From a checkpoint of a small transformer trained on Wikipedia: vocabulary 3372.
Each number is 500 + 40 x the weight over its row's rms, rounded and kept within 0 to 999. Layers, rows and columns count from 0. Numbers have three digits each. The size before them is the row's rms in percent of the matrix's.

# down: layer 5 MLP down (transposed), 256x96, rms 0.179, rows 169-254, columns 0-47
# gate: layer 5 MLP gate, 256x96, rms 0.206, rows 170-255, columns 0-47
# up: layer 5 MLP up, 256x96, rms 0.19, rows 170-254, columns 0-47
down169 110:481497508499527484486529466543509550510530534531462537480481553559444529403474498498519587411469449530478556535536521506488476479485538492498502
gate170 101:466467449506452441496572540506515433449457458457510507548538453484488478404522418462489497537513465558466517559551571470481445492486541470499545
up170 098:473573522538470476497498514551533594548489509509493474552524578505532467510459519534498558526432441498420558535436477434487465558496498518461533
down170 098:463473495492530471490479485491510519430463481442520522512543460496493503428496450483529463533492559486502501472451552447494455560474511485506515
gate171 097:493590479528513476495478579468535490490476553564522542565452502477478520506523515476521494533511502479529528543477550581467448508548540461452497
up171 098:484538518537512510502522466522527529461563465494420501495475554498512515503454552490532563525518567507496472530522498481508533446455534528574591
down171 097:456608491452556578479537525535498529445522481465584407486506529509492518478545443523527467518488513570498490454473526560459536503503419422469548
gate172 092:419528511447444495504522510528465567399490538571535553534545512483506553494495486409507483534532459446495542503489492521531530472534482509453554
up172 093:483527511529408505471540578463479511497494520496510532473573447507510454484523500540427487512512523568511450517515545486472483503514569573508481
down172 094:521475504481504458520575486485473482439501518497508579511455421521590510552454460547476452527553496502509448470472575468557585532480507550508589
gate173 116:417520465457540459469544507482452527469455587453516522577480547545492480472537476495493469544476453455473552485510478547501509493468453509470503
up173 118:464477525489488531507480486547463483486509519501465463538493451440486476506484489532566533451480505415435489424526491570510468505484544534515511
down173 102:537485493413535419567528469492512514385443544466545516503449477519474440494546467510511556566506537544503463432455398534505433466506511512425489
gate174 101:480561444537444476456497477474462530470436559555596518435476515482498493550497535542592492491472564483506512484509480478498503510460509509547464
up174 101:540613573535537456514504484527519517436521504564504518470461482497402479513442475518499551519505465499559487443459470560519431553433524562528461
down174 100:473485488564516604454533479496536557519449520491511508480467472530541458469452512457450564543559544515536439464525534454515535500513494472468462
gate175 112:448468522536432523538475496495573443460453474456497529479479496535484537523529444523400474560401482537505529595494487454512455551505473506590535
up175 096:436496494462551558524505518544560473427404459544491498460497500473475452526563479493456486469538502496471536506492507491424467519403439538458461
down175 107:569528518423535564502511475550476534408537521556506495482471524440510524480558488495475498421468474513449498555546496489535459493444536535489486
gate176 094:461467581486467523491549446538503468460561464508554504564482510488541452513478457508512496553468588437489513501553552432477518441565518487510452
up176 097:534489482455493482555514532450547553540443526508520470510418493524503515432463538466562396437517471534493517534572509497464482509436440553512497
down176 094:561526459506503460574486447547488551507498525501521529377466466457617473516520545493521574480466501450459509520467492532530527493470447461470529
gate177 095:444552475485549530583550524509494578428550484522506454506483579486516490480537503532478515553509509520546504456536486529511543427531500455524525
up177 103:488488525528527484527546490395437476518491450531524428467461452567469475470435446502546529552519546514539501490485466509522440535553536534498522
down177 104:468512489483446545506510452595501532418457438460464535497546518450538483481466529497522430535489543473543495573501558582498548458516416518477534
gate178 085:481487527466494499534508564434471506442448532453544456451559478542520577451504506498522486572533485559526433468500511535511455501468442571529460
up178 090:517504464466516506455542515493501486557534510403510536573521505512536519547483529458446411547448533545494436519576488492505479491414490565504482
down178 101:443500502498504550472474503531503504523492458559524557545517446534462427503499493471487463446499454515556495481436472465532384467445445463460423
gate179 098:415479513529496478484465496485522530558529485473545502530485424436509506520548506506477511586504470526519597557500603542574418450595552455502478
up179 099:493476525498534471526514469468499500512550497489462513468509498537405471592475455529514545593475480605498413548525449437536490477519457495503490
down179 103:456508525481509510523532500540500478536496383547503515480521466533482543502540504467451489436515417525451537504540440521444512567520464519508509
gate180 093:512482545545557426516437534517545509511534480420496516519421526550518483475482462482530443433568463429500444398526514483562497517483499485512558
up180 096:516492466495519442473507469502526409451481492503516538434595484485483427510466445453506492532519583516474492537433557520504548485502551557449476
down180 101:593472566518511491429478479489517583491520453480525492439547532475511472511540503513531528452437563492532486454544504519492550476541528556458485
gate181 099:458454463467509539414534515482554531499453509531550495524482496414497523455458493557605518508454424484542485447529475550479467480507614472417515
up181 098:473424473446491494536435508572523517500495490486474600450573546534489503484516513502462487529517494487501535455529472443530429424522477387468484
down181 099:541484487529504463504451463483460515424496470489515489462503483488475474549534473463480596514428542530549491404498475599434493509479515543513445
gate182 112:538588513532479505520479530505538526500541580514505506449473510412496490472436489497472525460472451442497527503565512437616483550463482494518553
up182 113:476516481502449536515464564492484434493498540481498510569527508506503493434515468511458494361523545516487477529519495522470487499485581514530451
down182 099:547441471461622485493509468504509481537456560540480526507529468438489492479472467509449483507519536525493490488542425447495474432492492461427544
gate183 103:581452515486520491501528482524539476482461439489604485562567577479491462490524487508522500499522486520493486469515538462522532379473490459480389
up183 108:480528487518439516546471524480492516471499525555477470465434452532485510422511576469400546424506527534435567502560492519498525511443509534507537
down183 106:472475459491497440475477432519531515496553476409569467482585543530503512526533508519553454471522480480510496493495491518549545492559495464538499
gate184 100:565455610567527484546518461476509458471478491514561473463511489452491483429488552537496476483461550572461426558374498474484486580540471531488506
up184 098:520453508481501426585520492464507550512514491491506541475502470532482541490494385560479568510507542508508456553479489396442422525485515473519559
down184 097:488477531581466488478473522496481514558437550436497523549446484431586508473512452524526445510461503473514483470484533495519528561550479450460436
gate185 098:509566505500596436442493434554426513525461489568554514533470455549490454537522475564573525538474492527485503454455549522505357483544520525515561
up185 094:523563525385413392515449419506515525502462449468530467522503482475397479519567501481518554573517470513482527491525467445443499537527490548505525
down185 100:491489465402489559461497501479441470498476525484514501473492522531513530545527472512558526495494534508454544547491403495535551597426489520477523
gate186 094:526480546387521514589486547469519484532536490443505519524607431517513489526525460564460489549472569508534480484481529512498488490477504481472497
up186 105:577523506512459451481482486467453508547516535496497539523468446533472552511481517509546470530427528487436472543539444433588443472563453516483517
down186 109:519542517528544538498500514477517495498522504450478539513544487513461514516505504492477488475524494498500413426411526488429522458451517496395531
gate187 096:552568491467489569478486457472541484507554503449453456494421478500477443440524505519494520480519531544508447413436495519569506482535444501530459
up187 101:481469474600494549465520557462492472502525503457471513496482503503438442492471525509492450479538485506518450490401457563449423514506590494529523
down187 104:466507517460448524503548492523532431528575454467399490503496479554537451479571499471502500488538451443480505422441481419439529484506453532559480
gate188 097:514504565483439481500450489493490522503477522534506426481560507438441532517524451500490506571509553499495515522489437563529504530541455466473543
up188 096:522516450513537505515426469487460528500516488495500454494438458525467492595488515552491513455523457559571549494514560501467427503538536454465507
down188 100:498488538563494475497539487472487508541490496476426504509462477557511465479543583489588577476537456588503549491507475489508470508457516485437527
gate189 107:462493548565528495450494525472500518451528519459524466546477508443480437449497591596579517418542535492539488537473535482435456507572457517456511
up189 105:468494470491530467457471553484531544473574451519499499396534491505554547466566579520483509559453496484562524509513536458505591493498546481494522
down189 106:490512475518496499541535468449460496465439478485438505436527530509487459496442457531469513554515582516508545427505467541534553514483507516536468
gate190 100:508532425489488548581447470375500452461425480488449456510492526469476569497475473495457509489527500537459546481480495513511504483531548510477580
up190 105:479451461489477448548456454506509473518472464479531495418467412504542485521544549487523499500457473490528522525477508490401500544497575578543479
down190 105:533506455497526489563513555507453534439461500495495434453473522508535539443495486508515472536467465529439521476521479574471532490513523516513487
gate191 097:503528489472481501508514587518553547500459441536552498512485446458510534534401470498562497489471520473472533539502549521512452465477514560526540
up191 092:474442505541487479520489495458583521489479532496525562537455508522492505439574544462521574531561483463484515524498534544587472404526565483515550
down191 096:501554530472572442532498496477547565553496476479515474473489472397472511509478494613504513553499567508456546545528552556438460547505503546516508
gate192 083:537452511496549441462470499466444466462548510579450431496546517486572525467507564518484577424481590429426550529513528482541546487540498546528540
up192 088:438535512508465508519517425523508495478512521454467462553453498465608532514461491415553507496580557480477584488462481504508527571449471515476502
down192 090:520459542540535486491500504502516546505494488537511528506444440443421449530465506503498463515516498505538538475511516491460510498536508545505509
gate193 090:508519441576515456521444477475496495461511451539542489471547480467557442479515610518508495539451545505532499454497481464597434511622538505484450
up193 090:448471478458543497446505552513500507489517569452541469589476465482440552524468495468502552504484532540539553491509540514465531435473455447542556
down193 094:479470518507427522484497572509514494467479494498554533583497512470476441557470480410518438483465539455465546503533536484404579483400500477548500
gate194 083:472452517557489485512498570492440510442473528410451572465496553531508462532580514493575551477518510503484405551493530475567522516513559574483451
up194 086:527482490426463487412414539499466561483566497522464392504539441443538543494478531526516483508540467515509526413516522547512490489467491503453525
down194 093:446432557527518554540494533482470519484494514547508461591551465415560472489520506516451470519484428513480432482539520539543464495518504500443423
gate195 095:526452505541507481548515618533524513532466472480508499512458487474512497471518505500526486493478396556458480489436518506583518559418558562574474
up195 085:458537514460572485488504485496514520508523465531507528550515544468454453581487500442498519531536520429508488463495495530517507466517516517487549
down195 092:460561530486502498486522461465594448468432495424458528490460466501507451553523530481465540486523523429452451513473533505493500493483497534425554
gate196 102:527474448519476459486465500495561526446540520471456455496507524461523529550470579439483475536447463358546516455457511476505512488506486534464468
up196 100:523489487399511466507521505521416530542377477479470533566494509462460506469469490522486527586541545586434524496525534468474563473549536514505476
down196 101:435524564438513453451409564465542495536495473508511487511525527502509479450479468480428570519511476450563486492564535560535558535525510487472493
gate197 103:477497428433447468469476547488557425537492529516485506515461447494520460558499442494566581548549494475483508485441492463478494517483474492488539
up197 101:535510504553530459445520473541516465519477410510507488423516530560516492510519547442511432544513500513516528481506502503525496474490537539532530
down197 103:523511519556483460505448456480477519511498520500577555530482488488447485533477573502445529474483435448521498531580496418537503480459499532526443
gate198 103:523510542505493544507542505500538534553532516485451531544511426498520514515552522422524529546519477467532423488496450552511537491531539503504550
up198 098:412515515471535533497512550484526517529504508532525466462489504463433526479380509533545495471505515483487510476502537519538478475522488538448458
down198 104:561501503531475541457460457528502479508531547504519429536552467564522506550473463521543525479450524498515511470464507514455468535531484422512485
gate199 095:484550484552479560557522491506461498470465471512408525512546558511440556493453473577511527476447495465567492538509487534487521485505483514511463
up199 101:477551531389498480527413464518460543526517572505565553551497596496531509521546525513551429501462515509556511520508500479549495491515537506488483
down199 097:535438445540457493490503503448500499539444468478476546470500515453469528495423435600509493470558471477468535527454552537531467509485464471549453
gate200 098:468463439385502452457505469530465609499462495491563537493523551509498454429549508534464446535539518507529497476505485453492437474465477501536473
up200 094:487452515427457532515589503503518506489517596524566529545496536497463442514595513457516482629474489485479521492534477499528530576539505468537507
down200 097:435547488516471444481588517524489566521526473492561533476491497497502445459481474493514479435523549512507458566533479506481472471542551563517530
gate201 108:414433508526518437474468499522486531545523552558555472513448490476455427499476416504520503497439478423506507528486494450481485456582467542548514
up201 104:512501480482497488504498452472567466568470539501546459541560498427477448505501470494474486507534501471491498615487470482493563496508456512441447
down201 104:463487572444507471499501483569427458468487544494512530542502470579537504577557554526493534539589477494498568508465485542504465467494510573531539
gate202 093:475545514517545504465511423523521545511493488442525496430556498467498439508511503522527507451498451494506511528473455495512537566494485521494488
up202 089:448493474498473543504523511439563465477482434568528507480479508597566517535484597567530527541538449446505558463533558518509512535469481522476552
down202 092:447454442479413433477525496543521459469411542468527562466466504516466502496566513505455504481570582428539462395445548514491519507477452514462484
gate203 093:586590516512530504525469530520563526465419528508564505536515508535453455448509510530539522454531491487547568536542513509458486498489430439428463
up203 095:519482416479544542516492512490514484478502556500563485460552508518531488487478464475503505465507524529512543477538483477437509434428404510516516
down203 103:496496463506521527519535517506502478541504440476488549551505465521525533534481488543540479480572548594497529469541504481504544451479518461553532
gate204 096:483512443526548472512474444583494554521381518530440495595442500539509524469470487542541501529467561425541588497497515495425506517459534536536467
up204 090:512490501459469456509571504375406476489522470542505436380517491422489533401520481550494470462511492453513517500499505471465549471489519444534487
down204 097:484484478434438482489496448385486487480497459579496506504551519535521574525512493490426500542513471515453504491552566515501480502478475478576497
gate205 088:450516471542544503471513520511587459582477464525526467527504505471521521469553476584532494488495450402471504481479498477457496540449470405517523
up205 097:470468479455475507507540545575501512516486450534510516536499497525537536580514505416495499506445516494488502574477458499494476518506417460521514
down205 106:446491471534580454509440502490518457496513494483525516538449485471493493426495430530433504522540475467471523485565507500445464485528541527483503
gate206 095:433580517431495518562521539521516522440521502529534498543421563477518484570484507516511597491524532497556602461472590482558495560477501529473501
up206 101:535497537514539452543494480505533539435507574447450552480556508477525467446446425492471577535410461550424517527494487573516595550465474497485604
down206 098:473415541512494468566493527505525424536452584529493482503550487561484568491482513533488531483541534452534534500508489488437478540456476453538492
gate207 086:485394500451488483519564514501478562557478470489481520554492533476511461525409505484427439508462496476493467404494543493539549456491495504621472
up207 097:493500502469443517524492487464543445539482487485483521442545512541578517484450448422463477477511483533437449462549486479527481507531527490594444
down207 089:509525506542511489538536582521506439484456493526492487525390498527571503525534551511486539500528462487538483549485487533559429526508547519444500
gate208 103:485510617469469444482470563497542416456515549556516499372522518507470474451445538538494504466448512571494499421519558506520479474505520486589509
up208 113:462509477507418462520417510492481461506518484556573511579499562482481558453480571542510474510488486489462510456476466515487463547479483410501430
down208 109:519506471468567535524440439516470554488505501511526398497458434445529482507523532555549437465523481470486453542524577467512506506451503529443562
gate209 093:484608521500477498498489439538500509470472503474472502486486514558490464532509607588492434425509464506537483491466542517586484597427487538532505
up209 101:528522474500534433536520478485508493527498455514508419471499489438525495467510474560598512482553457503555508473581545429492512425551454484494559
down209 104:558557524421464453486468495488519525436538512465509489482459485474502523490482470477511486524538558501427468503537562520459579449531467449512533
gate210 097:465580533426506480522419471434576551467534519509485556496531533544484498493461475507471571408499458501470459525510462538552463481487526452539456
up210 099:516482496446461491509522493446540463471534497487470651557457479507523491560488493458435469539488459471512513509573501490456489443548485524528467
down210 104:506491502501531549543577462443509520438539403482481530441502445494512459495466523490534533489497527466542448531511506564462471483536542525500425
gate211 105:458512486471595556506453371535501471475532426475458503508485491563466591512519640485503516529509476488488561497487492507531464457509457545439517
up211 112:498484533472435503488466549465440528474458452538492596480472432521518479535510595512572422502502484468495538536402486551474540535545439464481497
down211 107:421504558547590465486421485474490502477464552543527490526490489572495516513468491447570497496527599461504512478507395441571487491444487531513446
gate212 082:513490517464572459493500495499507504419482525545491530530514514515535476462518612481506500447447534439516495529461547494460550490426522471512495
up212 089:438500542489509511458549505549468425527473615477473561552471458511556506460515549473467432491481455493577538525446544452529531563535530491558451
down212 092:486505518415541431496483498513493473522513464520483550445445468539525516526470456461407448515545532499456478572456497536491476502524491517539511
gate213 100:527500521506525545547435520396487557554563510500551540471527530447548503435451484459503513531489528546496514566542571472514405478568453518402477
up213 100:489473513504509498498599503437517461544544523448557510503511476566481436526550475487437448510490519486536540502485509438440478486437435475522498
down213 096:549558518497453481512531536521347478477470502492489519494526468497491512476515530516483478512465570505476528488529537455470442412441467458425554
gate214 093:463495564534463542465388444432533486465546524454468496580521580493585519466501478442495509486493553469473443509446502460483554472467480463568525
up214 092:446499515481496528464491547506499434496559528399426513448540471435596448492526484462494445556508507469484565473531555478477536422466544467574528
down214 097:495558534486452444522574438472566464498540576437466568488499543485405487505482564458484477506533564470477539528511501481442490581483479479529507
gate215 106:448525462553517445497545520606490476472551443564469468455471528461565518548492514476552478500497457505487487489481463559493478533419555477510473
up215 101:549548533458564560516498493433484465562596545514469535531424530540502489512508494457470495491568469465510432469575466482528477496526523452474469
down215 103:471522527481482519499462416433493530561427516495614563535487501484474502547521539482470531454486574594495472507521501558430506442487472611496445
gate216 089:501489525505551509428470561451430461492430554438538526478474478498558425484496531520500511468397458490507481484506524561528479483517548502541493
up216 091:464497464474482534556507534520456568486607491461394474534542472561472492475558406528522504541534483465511504505490534433583508492476512510501510
down216 100:454437573530508461517564487514525511520443487483510461567511533469494458548442553476503556505530511481485483460439467529439473548476445476556459
gate217 100:469457461552455426511469503458499547429493501534501544503509559473479478516502489473556474527527415434498466490485437507562580517554487532463471
up217 096:513500410555486535482490477484484510459497456523495510491600490487494531534507525444508512532468505450501459501482528431478471619456566456465468
down217 099:409549490499523542428549512524510488561546472501538481505499521501492551565450451466474494487524486532466456528551505493443454533465536520399491
gate218 100:506538438485450517507485488493471490465560580514465441535446520500454501476502550546485514497473543471572527459452568495470525447457429465504484
up218 093:545497544451483485495441468565494532471430499515574426500466498488471543526453479532513508471500496565452564495525496502533523561528492505541608
down218 102:402524527532532483464464500517544447537548428483503506486540502460466488525432497541498450553522421493496519481491474536492504542531536493380605
gate219 089:492501460487482460476476550396456482528514507512547520513498486511502434485454471477458452476478498504498421473427508547577476495498537447467512
up219 102:470451524507518530488527481522524533403544522409495479478467453542468534523563519440493462467505535523505452472480494488450406489511577463506496
down219 100:453443406533495472505509487472478441553426496532445490552526545483497436420514599506473540488527495438552560478522585504469491535571469467532500
gate220 100:516506471427467484528567530489495497488410499493500572481482501503533492509472498467523512563493508502399546500471529576528446556590526544517536
up220 098:503518514550475528529495531456551501461524461426500642517453533476513489552492576459477476561555525470549557487500493461506552470556580490458461
down220 099:541552452521550506441527464514496550420525504548479484481464519519517547479483518525426493543528567519535467517515526568413496470563522515522518
gate221 103:527470454435520469490462508508492495441503515520561500528449589504539464485505493481510511495470488456480554545487526542554511527485547456486488
up221 094:516465479497454447480449514577479588506523500511469469446574550403535472387504475516505432533459506495461428451542545494476473447511536482518492
down221 096:502532519489512547561569465466552493525462497528506453552535498501525557476528543483526532556412474578550501451543511462567500453536473420491553
gate222 092:469513490535488515508457464572418528429538551531579465538515451525492407476482579529480533457484492417478473505523493442562457592445405492471468
up222 094:588482592523519461467536453487470467515574466478504493431458532476579500485561463534473422523523493467547545485518513430500463520561481468494519
down222 093:486570529516550491521478522487527535481526508475456455457527465523446557525491564526497579486465461542535433482501479514463528495496524481498454
gate223 105:497488494516539495505497660492558531504483527538540451509530480489484494518472510475503504472438431546458515496489486496457475498507512421526556
up223 105:494454412426593458520518504566536491483522537514534490532495476536507425387466481489506466523428549556495460511501508459473439543446491553497515
down223 107:538512436517494514575485562533571513471507526530531438484508575499445538596482517449488503517524490479464518506554447530497487496516503562457517
gate224 107:515529444476605480608490545492459521543452476595481506505495466500465446556527519572475524484515480478479482432418501471464513459552412459441443
up224 106:504475474484499507486498433588479519500465480525482492442507489423498537425509587450491486445483465476542501507487520360518450504475488469433510
down224 103:439537526419502504448472467474472501512470552529524473468443476485434535545454522479422496544448522579459504428485565501542555506473414408512427
gate225 097:573478596522485486445540433489496455497473544474426506494510540523557485503467547513488538465435533414490556540456476485545554518480564529494503
up225 096:510495497513443516482514501493509436520436515530504475473492571554520507483482555439577554464541515510502494444500403459526439492455404503525484
down225 097:540491556475529528483585474520591502491430546461493483492510497502469504488487541526543573582496496488547524556551550532502512450535484526511485
gate226 089:496476457477482462477507566465504506473447565536516485493524502498520552375504529544487553498483561519530564417549546501508439449521492492559539
up226 095:416522488502500420475439468433488336463495482484511520449585497535477518495536460471466540528523466521483465450541485513531454507514465539507542
down226 104:469481509451480481498490525505481566553485522599545449470453499485532426504517480470410443485440482482533512582458473592545490476508546500476494
gate227 099:496449482463580496608523428526555508503496576499574512553489498503522502543525534517492518535491464485576511483446544523550478523534529436543502
up227 092:599527489473507452424475522509522493510512444502450525511496469490564498534412481435503438472507484442532571555533507561532477484423522517505482
down227 094:501461467439491453481421561498474558518503512488471511469475528493530465553510428538530505417512570490493471519531477522443471512535543528493410
gate228 086:455444505502544456530457508413515483400507522449585440470540578532543580492506524455497543489427531461431463470527516531446463513456496415502565
up228 101:363449489462567512496524486543468551472514476461579471475524516402522539500541436491416471553499500527536448515568486512500477525500519458482457
down228 099:574577463511442512429484517568466504543462510562428538524488508508476426475483558483485518522482486501498617513457512480527511455494486528540538
gate229 119:506489545505544495487422489510533555467473576542505494481507467468465487556489539523461427522519509553511524537473439487592506395476578448451471
up229 112:489548474540464512539535425458535563561480448511556468496541518494498524500498607523467494598512483527492512490545504486520535569473455589502465
down229 110:478471489536546509506523507508499493432486561510502518453490477472486477519470426537507434511410452457551484479429477483483464447509581481431548
gate230 105:433569489500611553502463427422485504443508536505476505420524551457472573481458498468542529489530516487519567501499545456546492580548501523553545
up230 100:434509505496517527511447512446504506493557548493503551510528429506470457469498515538466487479569423493603517450426482479468476554472451443507530
down230 095:597434495505442483532456528534513475542433485458541546534517458505609487547503552502433524484496520526466511500514533493503526481425509567488505
gate231 093:451493485472512459524484590446572556500535491539478516551438506545462562480476562416491450476541500449496456542422544492453477573515473552478536
up231 094:511542520481507560533468534496509448448601448484558570540455473522449558498476532547466510406554526480593456552521503444480528479510426533482559
down231 097:480423531428471481533486509473478515492476489515496492497494527499553457462537455606490413499536494512468508478497436572482530501544481559518488
gate232 089:514385538512541447471603500455517563563485555509504495467514488454476490502487543574508544507561584409496525527470487438483542485517561510571512
up232 093:556588522468515542473400487521511521480541494558458442473457507386482451522477519527523560488596516544524465505552480471513458472567440494496535
down232 094:419537482516458489529500527569523446516514503481423476507514450457551453520525545481569455508543423476484520560543442558529469457513480433508443
gate233 096:407443543461510488568455584446497565455455461504484520446444489456474438487544452511446525519464403477478466472394528459512516488454474538476501
up233 109:471475564516379549438420557388540555488454482505547502502475507482475483463493480507448493502440540482537525515532535469460538491458508490503494
down233 099:551484468469474466524545534507410450518457419465492525535503569508495501499552522492392517490502487556522528477557484464451565385516508510474454
gate234 100:547534516523485540429453485474463458584545440511525535438542451511501526523487538498524469501520452505523476552519464468497552467494475458470445
up234 102:512572464610496506452504526463480463386522519533477501498429508453487528548543494407519480510490495540488520475456496492519512524520514452443529
down234 100:495493534534524520520492503496389470508490504573563467494527465500396514408472529478520501506527463480503430494546512511517520531471577487514461
gate235 105:481506516448457498517525494458568498448466539460443483479527492478538450460615492541506484461486548474493561521485496437520541500521527442447524
up235 107:515546466473498501537495488525480520503494470453508506550540575539515567525535475487501440543431486465635503510523467430517492520510448436473469
down235 098:437533542501528534481497487574528529446522460447528511492536534509517497471515470482482487492510534491477486530466556496477452493523574502507489
gate236 091:475497521581557521477519544527590510485534489486540545555536444496481455490454516517561412481573545554467422460470459487533528494543470480553497
up236 090:502429463497570506392458524551480463491387493523479518538461576468474471505486581542494473500458529540477519541474574512438489544502500527459572
down236 095:440474511579566445439458542551563500501523527489510451551471460537453501534486505514455533496525500497516513528533493519591560528441541523523476
gate237 093:523490500462473536533480498495478463523465508513448474488415449440541479506597484516537499397452532456514505547470441485548437499466411492509583
up237 104:539549467517488489456559469524475476531539504497520513537521539456585408478519490557481471465470447492545424571515491522522484485470581487465491
down237 101:506566498488500565525555551530559497384483511539558474507479554519458524467511547498555490518478471508511524532479536497449480525514455562561523
gate238 109:518417401533504546481502529484489507547552527459501515519599479515456564599571551519416558498522459513535560485537527494449498510426527433518498
up238 099:512445487441483462553527565474455430479494472540491531508569441479451496469498482499553480527548563451486546461481516542479556431522524525496523
down238 099:479526559572489449478517516461507540530486478563584474522473486476478490475478547514631545494503537467466520487541463503601510504476441511488510
gate239 097:527479532425497474578526451555477453535514548539525468488432556418505461483547461472445562531508563531557517414455512477568514512509459476462521
up239 107:532473504485485579481508500423442537420473523443476567556519499545507509541522519447534518462507480525486459465509526475528498571463496543474444
down239 102:453559490528528489485547483486512511449485511433471430446522447517457464462521484523518536493491499484500505491497594482539489491477565533571614
gate240 095:458473539509564540548516549522428512519427514460445562461504505422456552503512443544532507498461480508510510461554521491531428509547433519444520
up240 096:455487496498479556481510450503474551508569444518484506482537509431478531567542503503526500505510460510512462509509503563533534475469530474530496
down240 093:543553501484492557538492427536430463523549449520429486507460477462454494535447446505544465556506480565477470554459512517477514478475548507515549
gate241 097:595474480489534504511472448486547527471453428496474559594567469472492443446475446445579615516484522556477444465487499444530494517494537469496458
up241 094:554409558493467514504505525516525476514624531475486466500433450461468554499498465492512526529521484460526507530443482500428473481509492470522523
down241 095:507546534449503441507537494498478439474539502448549561462420415392557502516512507491509515494510519508587499527453507522446591510576484454532497
gate242 098:539536490528454447482464473521413490459473500499556471551518450503515416438541588543513461528452491476528579504490489489572503507440570510540518
up242 112:487476521541478573455520515487531425415536510523489575489583497504472499607472483489582448485526538507429579490480497487459440532501526439505494
down242 106:571489485475516502532521444493468529589514495528478492505510424564463491443514541538456490508508526505549488531479460484636520552447474552443519
gate243 087:493497504491457422510489513583511538494414433488448515509535496513423444543455493457504502525542587524575542544488527517530537487526525472519478
up243 095:551568494549475516467576565506430460456546496411401509472453523511537467488531490463441403478534544508536491486486510495523529506573520457487472
down243 099:547487571590459444473483475476557552487547474504439503529511418472572475470498434496511452471519564515481483463487543509484547510492462554521479
gate244 095:473473588471474484526550478523462423522542524473487458509456488520512490497521465521509507545549474561484472517511568590555525525493486501424452
up244 099:554464455455494526502510498491491546480581491531438552543476477447519531519512427517496497486512528447488485472474556537500570538496550539502478
down244 101:519487466436528457503561461483535618449553462514521497522473581463531462467483534449558461569573483521521527481443516522467494506495541488482465
gate245 102:493478502455542541490441538551540514444511519564526516433537531454513493505450530575516448485498524502519518480539503515492439403537562546494521
up245 095:496567551435483533409476463491478498599561465496471505529431517484533515437499520493536513562525510415491474491529471473463464501452462545446420
down245 094:528443473540399458489498522564506573485506531489545512489530506474483510444528475520420490588541463507518546488452532494414479494495538487512577
gate246 096:497436515542492557500474475511467568434536539493493526487505493474475484477411483518535546501510505469483532504494537460492545490495471530548580
up246 099:483578530537481469485446502560484524468478503430486464498431534502398545547516457540386527572532427515540550477517540519482462529543527519521495
down246 098:487516504460520491540488510400535451553562468459489482512519485481410521572502507475472453423465552469490506482513546567520518503524519464422473
gate247 085:475477534499512442539532593492601519502501499451438504459488567450538482447490428448503550479461406555475511561469582538495475568528484469512549
up247 093:504454498528387436547497476526491507474499533497513518499513541476516569475458468508537438484480449569485461569485535516482528538521501507516549
down247 098:548417528466447462538515559497535478539494534495525505434498501560525522463446565574552444480508519513518563460524481482453499482515494454426558
gate248 099:430474475441467516541434562489497456502467475484490486532448499533549500472495488459456550452495584543551493524485459532516487491469544504511452
up248 104:481538503505495459536519582502461490514508446489474436419522501543463469498536482411485521425512513500474459516539513498576550465427442539544491
down248 103:546518534429508451541526486542481465502462544492505421512509522602492542567499476513411509527437497535464414554507543470449557502520531512439532
gate249 094:507434572595448489522492470552467481519541520436438570547533551542521413471497545526470469517481488547480549487508502486545493462506456537505505
up249 094:517474476556529426484438467533507478558509531494459574555475496466424429474521570472509534451495430510470522493507507459508509484504485534486405
down249 099:451493485519499524526491500531509423437559594554495534459485487556589497528502535577484493472507478505457503517529614520497512498535539531515523
gate250 097:514486482514449512514492565551431444500499534540478557532448460494445492445544484456519526577505514535506442482493511503509437524514435466502486
up250 094:522495440461523534437497472545546447505536506530531528574471516472573452548466531514460457511524485566535490533526519407511548535419475481478463
down250 097:512509470431479518472423432581514589550475489458485462510525582458507500520501488510437446547474549531519542527440470536493494512516550500539513
gate251 114:490443520462438584532524502501419490513427508464542437509565501501485505538548566456503487596519497539532479555487509559457508527507506577462568
up251 103:517503514614508583465495527441486477555430561484502536487546469536498545509488526482423518528499511446588543597532478466474424465494509489554496
down251 101:521479493524488521469501472490542489465425623426507502501353515513477503456551499528461534463554514490455520599512494491486521528510418485507490
gate252 098:485536485437484503486483409485541456413494538472507461491446547534442477453470463577505530514488522429513456490494444487548518422489505467452480
up252 094:481499491577519441480502501495543473458482456512554500534588533461575525502497507382499519466564477544574429461515500497575541567506552560526523
down252 099:479515484550529479444553526476514506551541568465534521573590498442515503542489492553528519452580507516517513444470488431495574499469579460485499
gate253 093:492584499481561552494420528507457429476536560482529463447503540457572543477466518513516473524488466521486489507485587549571500435428542496569514
up253 105:497500436563533544517521577545511553473504516556555518498521531423519469620505445534504525488513480553535558490450571537429497531489539521531483
down253 102:521536432339541469564544435466476517535509475483517481492461508507511518510539489412475489467493538495419540485535478499586507484509531508532494
gate254 108:555474503526517522552486512511462484450551511446528501500535532490501455521418454504497500627510474477497545486463576483521530481485414482484524
up254 105:482519463494533530543525483433448491527561573504534497459494412565501545504472496449539441411478441488490527607443555522480510451405484509490504
down254 109:435518491543487489444508443573505529582584460497459494521486520463512445458559506494476532470477525520481447425552463459499495482546537506456500
gate255 096:541492487500427478453536479481519455483471490494554492475482500493543547476555541616544490428498549443540515550468533525510523481441435486479561